config.yaml
num_hidden_layers: 8
hidden_size: 96
num_attention_heads: 3
num_key_value_heads: 3
head_dim: 32
intermediate_size: 256
vocab_size: 1024
hidden_act: "geglu"
norm: "rmsnorm"
norm_place: "peri"
norm_eps: 1e-06
positions: "rope"
rope_theta: 10000.0
rope_fraction: 1.0
qk_norm: false
attn_scale: 0.177
bias: "none"
tie_word_embeddings: true
parallel_block: false
extras: ["capped logits"]
init: "normal"
init_std_qkv: 0.0322
init_std_o: 0.0322
init_std_up: 0.0322
init_std_down: 0.0197
optimizer: "cautious_adamw"
learning_rate: 0.00182
beta1: 0.9
beta2: 0.98
weight_decay: 0.083
lr_head: 0.00949
max_grad_norm: 0.5
warmup_steps: 220
schedule: "wsd"
decay_fraction: 1.0
decay_shape: "linear"
final_lr_fraction: 0.0
batch_tokens: 16384
max_seq_len: 1024
doc_mask: true
train_tokens: 121800000
max_steps: 7435
dataset: "wikipedia_en"
Each number is 128 + 32 x the weight over its row's rms, rounded and kept within 0 to 255. Layers, rows and columns count from 0. Numbers have three digits each. The size before them is the row's rms in percent of the matrix's.

# q: layer 2 attention query, 96x96, rms 0.085, rows 77-95, columns 48-95
# k: layer 2 attention key, 96x96, rms 0.0869, rows 77-95, columns 48-95
# v: layer 2 attention value, 96x96, rms 0.08, rows 64-95, columns 48-95
# o: layer 2 attention output (transposed), 96x96, rms 0.0762, rows 64-95, columns 48-95
# gate: layer 2 MLP gate, 256x96, rms 0.0878, rows 0-51, columns 48-95
# up: layer 2 MLP up, 256x96, rms 0.0877, rows 0-51, columns 48-95
# down: layer 2 MLP down (transposed), 256x96, rms 0.0832, rows 0-50, columns 48-95
q77 078:117118111111153141106166127107141140150127102083138196144160131191073160213182080107120161178086125161143126131156057122127110110131146117155154
k77 059:142071126186113115065031172159087098121126174192211152082134132128117198159138120111108112142128091096154129110135178153158115155100170133143150
q78 078:122206156142122139086080083096128096088134161147154132079141135166066128173154149153164119145084130155128117127096135129110116126134106154123108
k78 081:110173086116152142150180111140101163144177094095114103117150091069175145062100136143143121071154108149182133157136158069098128169130111111135077
q79 075:064153083146079081127161113123147104114097122120142093204131128113128127098064095120170126121141211116121172105104150148127089112143113119110105
k79 062:190095133078156142147165161162100166178145107147097142176145131126168129073147160139156163099124151115145160080111087147114104153132097068101172
q80 079:164160150174094092125107125175131171059156143203184141062117099170097128163090129140066120117132108114160140086184121104180090153136158121109133
k80 050:132109070124131131106183096087101114107127185074100150179194179165136139087162131143140177122088137192117135164109086171145147152080100164122139
q81 068:208158132133112097083181117146115101068118097145150107097158066102102090129114084118157149170125143124106160128132163043152079145124165115087132
k81 093:083084105105080137170163069128141095167163148152101100128110111159157138074114160140137087090126139200139110124123127117121190168132164122112091
q82 079:129138104157124092097161130175102144103111103071085134024119088151154115105092139102086133121089139117116178076127131149142143095126162101069095
k82 054:139127157183194109135094164130178183136140180111208109206121138145122118168168151094132130141155166146105137163099033098122156136148092163099155
q83 077:141169071201155093101104111093141137125116113128129123175158106150116118130135113087167116180130146207138091110091182101168130109123212110192108
k83 090:141141131100081131144165079117151157155148172150102078091086105093187127101115157153157134061129140084130108109118097099111151171119064126088068
q84 045:125143134133133122133113127146130133157148133080090150157134188073109135128187123071112179108150127151151105071089179100137148088150146155109156
k84 225:096127063073081116179151061105146121148127126132106060100118110121121110084102163135145094088135140132117104100088089116120133162119095103103053
q85 154:109129078087094153187129084099109132156086124126108085109125103142127103095134136169140077086112179166173112122086106065097137161141075132123066
k85 033:145103106155111138061149161180140162158172113093196163142141133085076145111102098147060137117104138080166147080098132152167135160137124086143179
q86 059:126115107100109115166157092117128154204157127127146079063122145105151072099135148109101114102141123131103057056108128094183150101168160130090071
k86 203:139121171184152128076089196158121148084132113128157178183146153139112137168148113120104149186119104105132144138158158157142110108122135144141215
q87 205:142131179172146137070076174176142126135141156133163165151131154136123171178142082123115152184111115128099141130173150156158111095116152160171175
k87 054:137136125076107133152144084042087120131097113143119093104110083138131145100114154149145118098150103150117106135092139095134161130117099131117074
q88 100:093156152142136094064165154132166139085142137095116146103166121088131078146156133087161149153119133079146178128146091119130070085078121122128150
k88 064:100137080103122133146186078105121104146144124137099081111107092077143116071115134159157088081164189121091135113079121105114152162181140126086099
q89 077:069066139097138158130129151114093112147140149095116144123112139181139141075093172079164086124108139116055147107119074174126127128129123074143148
k89 125:156116085091084100185162074124162083184133102119121062118116145105125107069102143159128104110132151101156129114102138086138171156156119128096067
q90 068:117208158180087135163112128113113120107102155153107129124176102136112121096131122165132104128168109194189188163107060149094163132075116110086102
k90 079:118191054099098139140104124087137134126138134076118133109068174154157109098104147088132115119136193175120159149083141131127065116135189173131102
q91 083:115104097122083131122199122129142120123056085126102077125149132110150073112094139147153161104148076093121112108168102168120126110101183121127098
k91 079:147097130183151170070087171143149103145140136120131172175143169124142112136134126117128120150140152118180157143098141137139105051147135101142193
q92 083:148085133094158148126111144115149090115141125126107128123142184124147077099093137096163176061138085113144174097196070102101159179129080106161122
k92 078:111125106127137099147165139123148120167144123110146157111153131197084139104143114137136084170113164119141056114046184121182107140116179159044161
q93 080:095081110118186180138127146116148133118099098111147129148115124064167153122105118176096061105134083114163146116146135176071081106149145111053160
k93 075:129127128080101090139162141147063098149118144124091056103095133159111099046091155094158161089123134134119096158150086096141111157115114082145124
q94 074:062084147123103153167097101145128110180110109078115083114079155186149112135100104192151140159078147157198125120133096180158154144104208120126140
k94 076:178119164119168147068127201146171118131087133125178145133167141151084145142148097114092071166137114076134166138154122147125087110155138140150148
q95 075:168129123151104149152189147157173091063112093047132140177179136053136105152171152098086178136129103169106116141112128118159063170099196091091140
k95 076:096121068084113108177163085138136140123146142113105092092072167174126113045084136137137095064112175102167133065103101126102143138124139110104073
v64 102:131156126173142116131125140158136096134168165081091154132108117127157113169114136084156054118106156094069060124151075144139139130218186140133128
o64 106:119121172130117151220120120164084110149156069080169146077126148111107150158146128140150166072138086162125093118164138099130146147122117179121098
v65 104:095164141162136136141117155129147106172086145153139074125187130093154123139126077145072124139139097130131127152173104160145161059143175084119141
o65 117:168194145148158121200132110135124161150104107115085106108147184154090125126121086147151138102096135121192150107127092083126145123104104080157103
v66 108:096088121152132169127092132139111144133098068187110128101188101117157127149199103156110168146064119158152188106096115201117084091132117115150116
o66 106:096201130154116142084133082114116151137123141067128103126105154113119109115162105149140142186121090160133147078112110167106143121121105096153094
v67 105:134054080155108122142110114114097109078114116110202145121083173090095158084129166158159123131110079118154133047144104170159119085097071124113136
o67 107:083100141142186080062132093137177152134114126138113098082145143131177146125100074176087138175100129071105135093130125154137149093102095150144128
v68 105:079103123153089186134115118157112131139151159199176159121085117203138117167089098186152104152219154179111117094177137183140146098119110139071122
o68 101:138103154173127182161095149145166162163119108131131110079142137188120101129083149145123133129118124129130132139116087161075137097160110176156131
v69 135:076127129164104128136105120132091092144123137081093114097152144114104140089138166098126075117031183102149147163105065088109125125146079108122122
o69 130:144115127129137104138123119181129161065138159090126132114048132139155153092118138079131124088099076197145103130103122119114145136112078146142114
v70 124:071153160131172139167102154200171082123130141083117122090107103188121113144186093076131109126127071113173119126078154153207181154117182158138141
o70 119:121125123114094115232158098140145144116181117116132162138119104113171145099143163145126130102127141151149176146162137148182142177125094165158119
v71 105:090162134127100121117119140107087129137077177158159105126104141115128180099105115169162109103217115143182044035152093125129109074081166089122101
o71 099:103141108092158133176063155126139160145081174149077144108143205141114123064111144147136115136090106039146123143146099124134137112121119113118159
v72 109:122124117119130172149113111127146184119130077131045125188183139078135088117108136087071113128124160139109176125137096097183105097188113124164116
o72 113:114133107151102122126165095130089082106117118079135122157151183150133135115126103098188136053129182239169198112137098137147101107102152089186120
v73 101:142165128155142112162088141148080161111182120099149124137185149134150173176158168071151187131096162131170104150169153140096158137153111205148144
o73 101:130118159139077137147120115094111112117132180066167172180123138083125097165139122146155135079184085145140126126090176172119163120159145241162082
v74 116:107139108131131130118053100146113154163135150139190115145069121124106233127127141114133157120131133187149156099148115090131152175116069149091118
o74 113:075126088168107166078063187114128149130118152114076124148106181131142143117118154135125156115133124118102165113122107195101132078156103168125137
v75 106:093147118120146166122118117100075151154128089183078156179166087108103114160118127132130127148151104150055168149100127126076077194184117145135105
o75 105:136116138210110139172143167140103112121149146119160120130142126156087137165210115102146147166145145252122089094130152085079069124130111087119175
v76 129:097059075137137153119149125084175110056164066109086147133164077129135132122156139088112156106132085127110122122070127158143140148043084149124130
o76 134:080129134159133174038140120073132094147106139105143077132155076129167150142121134146145098113098144162110169077154077146168164171073179134131122
v77 102:142121146131134119123131117101154094123058114156087127115131116112016153113101123148122116152132021097102214144144167124096170182109125150138115
o77 099:090117147144109063067141108132176071142153124152127089120125030164116142136158117099117147187115155131126090128121161099133116137104087072066118
v78 114:095126129112183170141137146125131206125116082132119141133102107172146128169126174170126112132193121184131117101100158162148127155083142157154128
o78 110:106127104167144181199110145121133104153106128087135125183153112107159127130125163180136123142117137134121196147145158214110104102195135077136147
v79 111:077096179100060148152160152142159141102152103125129151116117124094142057136144138136116135128153175114105098135119152116141114110154151136048139
o79 103:169107151136142149153074123158124134098152124100152133132151073135112111144127125164114129111151138137166075166146135123111073166155143221159119
v80 103:168106161099137055150135097105151160194130187060176139136101108112098148119179132095177151135077149156074152141121121133096081077093169142126113
o80 106:167080105121113087046142120144108165103190116125154130152167086078154118130176115118152114141150130068102058122164117081154088165137142157153164
v81 100:124086127128135173093098132138121118156114084140110137164110072127184139122059141131144075119130056129147160112095102167077113132084107107172144
o81 097:119119128148174191075131126153124158163083120129113069152051073165095157112092150121092173126065116124114165067123073132092178099079163069098118
v82 098:107107165068118183144152145171085120136123128195170114153118104088133138169085141121146080123163144154115093157158100106098123183187133147094127
o82 085:187139169139142171171067189150073156118123158095160134110120133150089133152144109156106173138151114123167096162122081165103081108149140173130156
v83 095:166153120165191151141137113118163091114153112121110146153167097119039200189127120104171134149077121171181111166067127095124133180170097187169146
o83 097:133165147197102168087127134138097114146143137103179192118118126122153177194138125130121171135128134206146121143115140138132123138081152156113112
v84 118:108104167116120105138148097151170160072101075083171140147127114080146088137077164093062087139128167122151142184108164163082196133095086163146144
o84 119:147096127117173185105111138094132082166098123108119123145081076115086117126115160186177104100168117095190117169113127163076125141141142193147070
v85 102:147148129130140117119130128147128085135133123193121114138131140147059089077160128122123170196136127187155119114112092065175064118118130091127130
o85 110:137178142148106144123132145122152151089131111161127142065202163157124136087146123127135089196104154173125112096151156085168080129101111128144157
v86 104:119099124119163076126127137137178122129171157082110134114058129191135168126176183121179080108113144097100128144163126181129139127114175154152139
o86 105:080064135147081149101109107163170115136166102123198141151096075159155086148127150153141103080138112088105115131140121126179155093155150165081087
v87 129:093105151085154141100120130120166133108104149111065145105139096078138052181192132103103128109131103099093104116137161159149079169107089069133130
o87 120:127110132127165103129143086163066148111144074102144142113162052126157111135159107080119140128115134148083087106136116172083142138137126043097107
v88 099:084146100097179135129080098063115120123127095130099143121143086172116114183111146117147146137169120190111125118082088155156098177107115176116113
o88 099:125105124153131155138098141103075088164152129112156111073174141145145098151163116076165130140115137195097108113133154127115100140139110109088155
v89 116:126204108129143103133110163146117165132099104090070127155172137128154174126089218100100116162138098141091063137105132115117106159169124161148111
o89 116:096191149141100192242130136137099088145088097096140165134140144165148151154158124152124165097124123160181101124123190150109057129084105114102125
v90 108:167107114161161122117117113115182130131126079171151119122178123141037186134206120088068179126095130185158167220116131095198183134143150177185124
o90 107:124152143170153101067112100062139057125145112162141152117105154117147134171191169154133171170147111152142146120116164113149115150115113163169139
v91 089:113151123117128145182133118122145130127121130115157119139175135067039113140162059092095127162094106107189159121129077117175179115175133195130137
o91 088:124151125136151094173108130105125128172169133114118125126159142095125129114169094168139127149118142215148128131138116123141110148134107194180133
v92 104:111149172141138139139149148204086078107198112170122157117124127142083161170163100065077149104103085175194119145144148170150183104156102165173144
o92 097:167157074163120132154135138130096120135142170145130190162108106146151149150109146198121179089144114141159162133134113158166185140123106179204149
v93 117:076111144124107169132079103171117199158177139168137162159151085138102075144152059088091115153124128183168146098107140096174118132145077155090141
o93 116:161094132111094177078114122127126114163150122105130144134157123128145161142148150123135142143166160213133152111109087194127120115154162239172145
v94 097:100158087149159128124100154125071160089112140111138123105137085140227089156117115112105139127117070132088118115146138101148141106108079137073118
o94 096:109162081177118127218220168098094138131152101141121160094114110112125148122111127129119106128104129139123169138167162171146084133155091085089101
v95 116:088145067164153168137128129130098092122147124132087164130105111153194137127156138146169141117143137093111085049161059172208113110137140129161130
o95 112:085108117118125120169097111137150145150163126133172118082141178148114166132134116127124122124147101140043121095165132116173183117114143164162106
gate0 097:120102057117155122174126125128105156162096140139050145138104122156166197152107139145107140082135159194160093156100128119147126142108079091119092
up0 100:127166123103167105095116092177139134171106105131072146160151148156134122052129118105098123142123115156158118177095116152196224127133038107164148
down0 104:177165124083177148143092155151139085145201072085123113125075177131132066090172124104133140165107089129134102076161069072111107111143085169132166
gate1 098:153155109105133187125131115098098202133115139200149146095183144120146085102133150133120118064103137088036124108182109151175119120098106178114129
up1 093:108179158167120114120142176087168176158107104139086142155129122096190192158153199163088098135143130113118163166156142172133136157078127168153150
down1 096:140099133091103115109160124091118093205149110092106120120089124148081077092162139193117169094143082147105052111144133110159113130149145071154120
gate2 108:141127120159109094116116145074099126091044154090091176104161109151097105087066145134087102136102097153165102080143107046121147103146144123088148
up2 108:111098128060094118102125069086123110123160118174125120111129122163212162172141136127167087130176107135144143116099158110161122162075113145163122
down2 107:160142109119162135186108124121145112124136170130097149126173156101132073060157164154150101162134094135112172034128146084094095100099131169133170
gate3 094:147155143146161134130159139167132130046104134115106094190178202140115115139073015110108137116174131107155118090164125155093108110117164107084186
up3 091:180138162119142148108144205135198164090125134096061132155152112118161108123063096142137121085104121112197077096166147093065120128130123100102165
down3 090:077145101102138082136104058097076075178096117164166131064146093105148140186147171128155086127151158142104152137073112134184154124134072150151119
gate4 098:142122129144078142152140097148173148129139115070141073121128132143098027145142171128214162065149119091099099179164098098123150129131136152100159
up4 097:144126145059111147101068107143141147157102134132179105083058085056099143105134086061116079099143160144108112108120143120135126151161205189119167
down4 095:090220103123138137100112114114154087146145147138148105139117155142087133163130223136102122092110171144131096186077164160109100099104090133114097
gate5 097:134132056116156159122132146124110127148118102151113139143120189113134103138113083159196068127165162120119093025077145179086091138111117118148127
up5 107:148117086152052119166122144097079137140134125092148115171179095125206174191146105198117137075095087126151122154186117142139105135146154156152113
down5 104:118146072140171160153117143132131150176177115144093126225118146119139159123103091138122107159233148150093169153168124118177176132188134147088128
gate6 093:122051141128167108133063145054134147093096150120121087090156117110178096103147101088121132087127135149138083101093167157149124158099134170065085
up6 099:127151146054109103103145125190119116178149193155106107116156101130108181145156169135141101155213188126083104160114124163126106086115113145120123
down6 099:111086147086104151166098164093070111163111082119148103141089139059144129138161152128119119088114139163180117088146141110069164096044153148096102
gate7 099:153136110050165089173119105096114197139119092152120152113120124125129097102102166195132146144093113101188163177125087136139156135146116094123158
up7 102:116146116128105176166098165133140118130143160073117141160159121103076142097163170095157105112066193193129091138163138091172147145138128194128072
down7 106:127152137040116123149091168169145074147179080178101100111155091139181159147119076147173117103103168101127188107096121119162106128143137160179162
gate8 100:152042134133105149137130148079107123066103088082175125114096144135118148140132184163114143069127137152109139061067133075139186140119120109067140
up8 097:143131103136144183097103183161076100080148154139094131122108137167144145130070100134087098112165063163161132132090136128153086098078112178171145
down8 101:090103137148149118099124116119166151197109154150161110155144125144121159086109078153131167164116137139036115164172106157177149148158151163136148
gate9 100:140121041114197104086129066151144125112132112116081086133097173119103179148155089136110135088152097172132107136092135156144074138179056207092113
up9 095:091148080139100158148082105093160113144096161184133065092069174094162105127118186149160160145189178123086107084144117118123161101136110132133124
down9 099:133122100108137121134154089121065082184126088141140184147131091110126126191159186098073189131081123143116161177079065152149126136068136133144157
gate10 098:092145105128133148095115145128130111132153056109122071160121182111065158094127101111134154092129157139109126076102082132145119166159102134143135
up10 097:117096156167077094146120169131181093144138163089136118150112090120118184148123168158183121165154065122167158147110061153104100127108214140157134
down10 099:112124103174147133104165129070074130139172189149118168167156167080148098150111126134100102105100152092091126160150172080179127128136131120058121
gate11 096:152131140163100176135174153080160194134153119124160154133155119169117089080119141157094119141115174124147117191136151162085107080163116130127127
up11 093:155165134139160137116141152113103181114116193078156124128109124134112026129110074165057169139067151130127109108078102111142141105120131118062116
down11 095:108122091112104110139137098161107100182169089189082110154141134140119166187114134107173070107177101177118171099126154114149114148175117139120153
gate12 106:126185107118147126143101099112172147105128109110087068089164130068092129084151118088119138114160085082135085131081125144128175176122110120147113
up12 098:133173106070153235109137156130121100079122186182110137092054180178113100101118137125061105103119069082083130096115146127092106180121159139131102
down12 102:158131148077143124151042130087105149162162056177074093049154208098095132129161102093185167114168049119159138114134161130123154162133151145132132
gate13 097:170166091109135089120111122123070148149100166125112135157142149148157115140194124222096155155149102108174169129183161158088100147112117120161059
up13 101:169151153154133164129089191078186118101162166044140156116121196110109118145077119157175159164110107117069080132073199176161152091141113128170152
down13 104:134130166144134172131148166145084148104081138129127170109152127094062151158061169086138180088128114135155104091134125098164071119080092116086073
gate14 086:185114099118080087156096109165113098089128152129167114176102104126111147094172139120149126114138163140162125160143142212126131124158110090163100
up14 089:136111135103094178135139133145076144120066151149112164100125114134144102103094196127137097151108148135122127156125184113100165158110147214115117
down14 090:129154165158134094149115193168113143101140132133145111167038059137107177134141121115152149154145134169114089134157067112088147034131089086099134
gate15 095:127152146100165137140147123063071079115118114133070115123110099081109125068102118138164124112153174137114110082099064205097091160134100114066151
up15 099:070159162071097159115165108116086141164073112146113139152182181146141169128150164116155136124085163120121140148174136146157072144127113211141166
down15 104:157173103116161149103138095146127151094196091092078175101154123074148128133127179145156148118121156134212070103122112118132099105140141153083137
gate16 105:104106170069145127098167111134168170144095165116100061158131162105135178149097173137092094117175140139067092109103185163140137101111132137078136
up16 099:110134133108129133083056117070174059063131147103137151091123108134174142132174182180133138098105122146180106152122153135147126074134100102159095
down16 098:161105082090141196111162174053144105084153122118162120160113141108087136101136102098137126139181097100105119160112139099132085132117081098159058
gate17 100:151152139155146076153088116125099156115188108094157114112087143100088131117174151127139107092135146124091142126115084086106149166155124120100097
up17 092:153118134120111111102104055141139059138104084074171107150088118114100078138114076097116149085074121189181097149126126104180146092172113134110131
down17 093:122154119173121130101218169161163207180104170137140172096170142149135150109119121146130161114092122137104155204156163146166141112094180134151144
gate18 100:145158125126148194149077131133164169136163127130110043135152176123094173126124169136169122082174102147082111093147133190182118120140125110110130
up18 108:117164113108169166144194052162115116098044137147151117163129141152162199140136126094127080057173138177089157124174195165129170191098189166070139
down18 112:179187127172125162083094179104161117073166076122100097168138167122106095121114137147206126155128154080145128088106109068198136129141072113142155
gate19 090:141104075161149119157146133053111164132116175117128153129133110142146125072094131111137112155064144137131111172090122094066214107109138096132112
up19 104:100151081162119175110089158159162063099097151117107171121148164148124087108142078149081114200142123132166118110104167141091186108087162112189159
down19 100:139190153116097166070153099134167104129099105098138053152173178127077124137162120155080153074149114092135123085147112112139066122141123108109113
gate20 100:104105113191196105146095128113141089146134114102095117178124150120166130137162082126088129180116072114111092128144133082061121109096129090113136
up20 097:206173107192089140128122114132136167076086214142073138138110101165106109180112127128119089110108097195140132107088146165189130122138135169154139
down20 104:156164143091130124080136105140150109097091089115206159160203115140190128089145118125146118136128145151166114172136171135126130095160107146113138
gate21 105:070139165089112098121070114077156150144099139152180078080136154134117116105181176106122139063126130177085124116173067100118109160160104129129098
up21 101:137134149066061145145166106151125134172136117196116181140135050155127110084102069121149089114127110173124097122144209202139094103172143091147096
down21 100:101138074057181190153158131139174096097117111099141092186150187127057057208140174127105128085119163133118165158170114096142066163133141145142122
gate22 097:144098096133140170090163143115141233151081123115131171131169152069173162100086118145164104119133150108099068126156186096140195136142117109115160
up22 098:145167164098118106138148150108115079124159135123128119160107072102128075083094136197124138108125170081146110172074114140140125086220118150170140
down22 095:078130101184100121140159103104096122126078122123178150139202100170094118152139152126129183120137112153083139099104093085148177090111153167104097
gate23 096:134126063091133082138162139137083141147132092213126129118120143085104116165115135123187056105172140151150114087120119153120160162112052175086164
up23 097:174087158125146149106116204121141152092090108114042098136085127146132170124112186166153149152141165148151096092192153152135098145159116113116130
down23 101:147152080117084135149137108115141078126195145075090120136097148152140117124183120111140130143158162138089118168088122110134164094096116183129172
gate24 100:073061133183162114154214137126092137096131056139111125089115153138191115125112159133100081103132133124078141107153141119127093116091162093134168
up24 105:105132088114189096154141130097173134184124119186141111125135113156146170062069111139125109146152130156086122101138164121085154139107161149114132
down24 105:126111133088114139120094163167147157115178086117145146102121141075141127107143119156084199150159071169107177117142113131127152136151057107068185
gate25 095:130082162150166124164157100086102149202154147130173110141153166160124072127120123115086100074092093167143149133131015142135110134176140143139129
up25 095:134169138132168157133122155177188098097151104084136077092127114078137156118159107099107171170144069076212109144081154203096100161136162109130129
down25 099:161155143123150133114144106090133149120085160140041132147105152135130093098125125205165134101150175146089145093146175092145136152095041159126112
gate26 115:062146067123182166140113080176158155152149189157146132058174122111160132059158150099159157152135072134125139162097134087092095136129129142089106
up26 105:135090156178175204129138125158172144127151140163119151171179130115157170067122116162063146152093142109158185124120121138131117145096188187100138
down26 101:070119070147117095144143143171146104110068137108094148152129157157113116120131099075177156134099058146063073138110183117152086138106083158160185
gate27 095:115214111127102150103136135152143148100141075190017175168114116149104136113113144164093152125133115074098162114108097148075156097136129092123162
up27 097:107070174135099102109126145201116118150186134087095128173102176092116135191158153086139136120191164114146153108122124110168084120131148088062130
down27 090:134139108076157118147062148070141107112122125138220124070167118146148084080186142144141118153109139126148093155143106100134150177108062107173101
gate28 093:151147128096160092140100066184147121175108123115159091130118091127125116142133103156135146135068100109148128158117149098107150130153099136179103
up28 095:077126151182144198128109100110126172090177138132110128047091100124119102134087202085170095108125146106092163104147115106114106154103116139106105
down28 095:137179056136146094110142073098083107123107071097162132170174140141127127137116137175096105100114099126129091105160143145104144109136173063120086
gate29 095:154162139150112143098097171161107105118161143173133097137132111133157131106143111142169136135084117105079163082140170089093102196096224179119121
up29 096:109143118113154149115175090192111109092155105112137142128112196177103127137129095180169108094103085130087067157048087116149128165150110137058141
down29 096:170148126090130174105123096112131126134060107104142076140126107150076121137174148056124142136134073144117155142132107167173134090083187152090171
gate30 091:172089126124127137143193100115107145116118151103174091151104147090132164132157184127131189101094136131121190110152075172175151155074168152109063
up30 088:162169144073171107127105159080110113144078152132115142163103153218131114128128151142145147121093093157172082082143119205122118187156088086098096
down30 092:095154134109087124156159133085091093105074106118138044115107164084123170098098122125060116086156140154091195166055138126119108093122179143086144
gate31 102:122135100090122143125162131106161094163195084083123041077126121137108172128127140159120106162151139084149136119101142102141133134157099107180098
up31 097:161129108114112151100132115140119142046129115128154073137198123142143171179153151063099148155114101189162149121188131130176106171155144114119174
down31 102:137062152168173084126138173060100136191094113169166176155123125135152096109087090116101086118132151142103184120136133075134128125138109124140086
gate32 106:131119083124122117139102107154121122073152162062117087075202100162121112087166175128165128107086148147120099168079157114099146138192137148078077
up32 102:106198113155152127111142065121160187145161160161134105194172142168074118146156160179146116114145156115113064140155140153208071199099147127088152
down32 105:168166121038100100106119130157160095133076103035087129139161101152179116094073045156140095142086185162177125123142135117082143082109102104136110
gate33 092:129119105157140093101147177084130128114070135163161127142099096117091099165114099125111112112138140168133140129110127088122114118106137133070104
up33 097:092130148157144123075171151113149168134136167149086084136183147170075084139117127122132114169102140151145142099134127110129208059063115098109145
down33 102:083144104085088136156108112201068113138164118066150151153127132108160122079147100058075086142151112085129143134176122150073135144135153124153161
gate34 104:077131109116144120130190185119103091130067105171135090116112108112118132133113171146134154134102132081133156137104102153104105150105057144107114
up34 101:156137195086101091090130113116111073134176147132081208189147099150140106148132134111136140057081150159102143106186088139135136128111170135118183
down34 101:127200127112110156104093150135167122058082089091172136117164181152197118115110102115126090181188155145112168186145144139154058160118113127149152
gate35 104:165134077167101108182075149096147131139128188081090124130124140167123144118132163141154097129124125162119135094112094093120100076155171190097138
up35 106:152183141094130126152113149125178151149183157098204186110148182104123100062142126084087080109144096120144134100139074092155059105090103111122148
down35 102:066120153133100173117218155171114123117098080142146161140146101156108111159099091110094134151124130113143152147173131172186046161151131163181135
gate36 101:144172168158139104136132102167132176169117103188137160127124141150140124094095194185117113101103151156135107082122143115099156149100088101127138
up36 102:119171116140117160121102142127191100145078137109133142195113110098173135124131132084073148167142157135107038113151090131155197110161177135169146
down36 100:161146124205103110124095057144068174089110157143114102122116111211074122168167100146116130103126171086141137150099148184135128104133129086130110
gate37 097:149101150172113145113110051104074149099140090103113135152163037078168165112125103175162142105103179104086121136125131119066149108142112141094158
up37 101:163073118164170112109134158139136171157119125201150181142168109132124134164119134133183089133136145157151157061102146051153131095118135166124193
down37 105:164106076109136146118114225111116109094133123092129111119210194122089148093121160123141086118176145137132135091139126075130094127140124093126175
gate38 100:134131154113083146119141047173123146150147127082154120129118090133132103071149114175114176124093150139134107110122113171117059146095172108119117
up38 110:189105072144103110144060154145146097144103108146129151187123128138154125111129096113115101101169171158092119154124112170129131135154075154174148
down38 106:050119157132148088101070161159155080117151141097123159116135139166160097162184098178126123118116140155128060130094165071132122103114089118175124
gate39 098:144133164141199202177137124124104121071148146174082128174161176126124108066126177153116102134159133175078091090096174152110087180101103146090165
up39 094:100132147124124185122110100152081164141124128103067135145130160173038149107194088135117086091116083172139121107111124123122042114100167118149127
down39 097:105128136130065078171125136118135122199114122075169092139082133144099135178092100055147151122106140068127192176139138187155138064110123127124112
gate40 100:122103115091157123186155144113205105152116163174111122163187170135149147143132188176102098134122156105128130133119148123095153092145090119119125
up40 092:195165140126160136153144104122149101092126132069135147151154157169146114138144121149168120162136094112126163083100139092124098187085113140201153
down40 094:096093131090118211139171174097209168105135158167150163098143130137101177106120111072192117132129121086156150155112168129104108118129141135086108
gate41 109:148126108105079171086095034095139124117193076104151135152135143153106136053152140134082075175079085104108155157126148128106116172168099149126152
up41 099:114085150120087138094150147138043090106144111117133095122140147092140098114116095114115155162097168112118178095144109147157118171148148119132064
down41 099:151159082084153144149139134192168191167180169033090114094098075152149130139129155142102126131161129134116141145077133064125084089185109199108170
gate42 102:098110154122163068167164147128203151168093188152100133125151128153124073097107143169073174153129204133154076142126121148113148147093175084109098
up42 091:116124111085129075137137097145201146164156110127148155130193091154129087142181109136147158123103148085115128195136153106120132112075154147188156
down42 099:110166085059103088155145105158096177127133166112134112090154094103119113111099087121185095118122084149164159088150109111085122131120116143057194
gate43 095:191080111110091172138097147071123103194159112111122104127113086116166137137054139148104109121139100095158108102160129143148083156090114198160061
up43 091:125111147151114117103058122119143110132109167132151174073136186107188183132112092167163091153138081055103094132078112133092130071163092113122144
down43 094:078105130073108113084182078188081139153179117131164127102138172110161141153134203135119136127144165172142097105135149154135136151162130087130184
gate44 099:201117111166112104169156106150084120088098196090137056129130169153125097127090149116113130085122163203096128147112167175112159110150162137102101
up44 108:166138147146132156120143123126121126079115097094149157138126146085149088138136220100106167149118176104157115185124110144181211086123147158073176
down44 106:163141121090115126169148079088103142123098106189089171146101095176109160170133149148109206099155166109117150145138091088176109138092124108118141
gate45 103:179102105105084151197107135135125139093111115093123150135127117088122101160047170133158135113089122075150163122139101210107107114153161134097118
up45 103:089096187112086162109091144042090146067158165084159139153079127182135111140106110097104170118114141159121147091063165125137104120108172123127119
down45 105:172178174145094128144095139138084101119150109120106099110173118131144164165212133097113158137150108111132122039135102171156152122107082158147187
gate46 109:139128102104110135226096093076086151150176120115133126136090167133185124152129142169091195125141067135141127135142072122144110159150107176128080
up46 114:110100135139060147146113121129126077123095105078122152111119135103079075114131152130173098107170090125186164093131150160121118094110101126133094
down46 107:128204147093076127093117108131113123121126058063132154164157109117168085177184138110138149112125137097151201084188108105146088133145142178121134
gate47 097:145102139172139151085134163162168142084136082094115153107161124128136157097091161118128092094140164117131089170169124117104121177144159141134078
up47 094:114110114125086170101131156126100134054141078132125179137129081112138123138061070147142117140159153196108195105120131116142125151140129166146104
down47 090:139087150097179151154162154097136138208163144154121119138118169143186132118137155089068124119103160102125053153105134096130126103101106086080117
gate48 099:110172185114134083113115127181144131096135164057179089158084178124085094116115107115100189112134125055147148101149137076110159157121138081106123
up48 091:132101091162181088160120128148199100131070143166137139117105087144136103118203111113094138158047157143126178111107115125133138142085152111118140
down48 091:100144113122132163114164138139142149088122141085106153125158118203133118098082119162158133122166057138152062156096162098110122074103090131098187
gate49 108:132104128055144127121160089119140114138132166114145096157008120133138120167114115133110148154144105126121136134125186183124125135156079138098148
up49 095:158100151053117114174100091123145150123117146086105120144128111157137115163187128140145151119146142169124102100170108093151186135124076103054211
down49 097:132096122208203127157135151129109153084059094201165149123119064093126133090117150100151115147135107098167151127129130132157138125118159095156116
gate50 092:115132138093101134171108107123113088143118135142133186097097119193149075062155196100148103094114164176127150171131159149133197173170134162088127
up50 102:101106119140096067168047120069111096122116150097149140068153120126115138053144073099132161143135115135144114151161203120129111133147139158086115
down50 101:065201092137125143124111110156106148132141131128098155108119143064069144188104190161138130088133166068070128061145093142147080083120115121121118
gate51 104:143100121112076186095110100173134119102105132144085163137141142081107103082133086103089136116153179205134093134087189177137138131112092137091180
up51 097:132153139069122160142157114055096116107169108084130153179153136071139093136067143157076053120198124110091129131098122034105121133108167127158166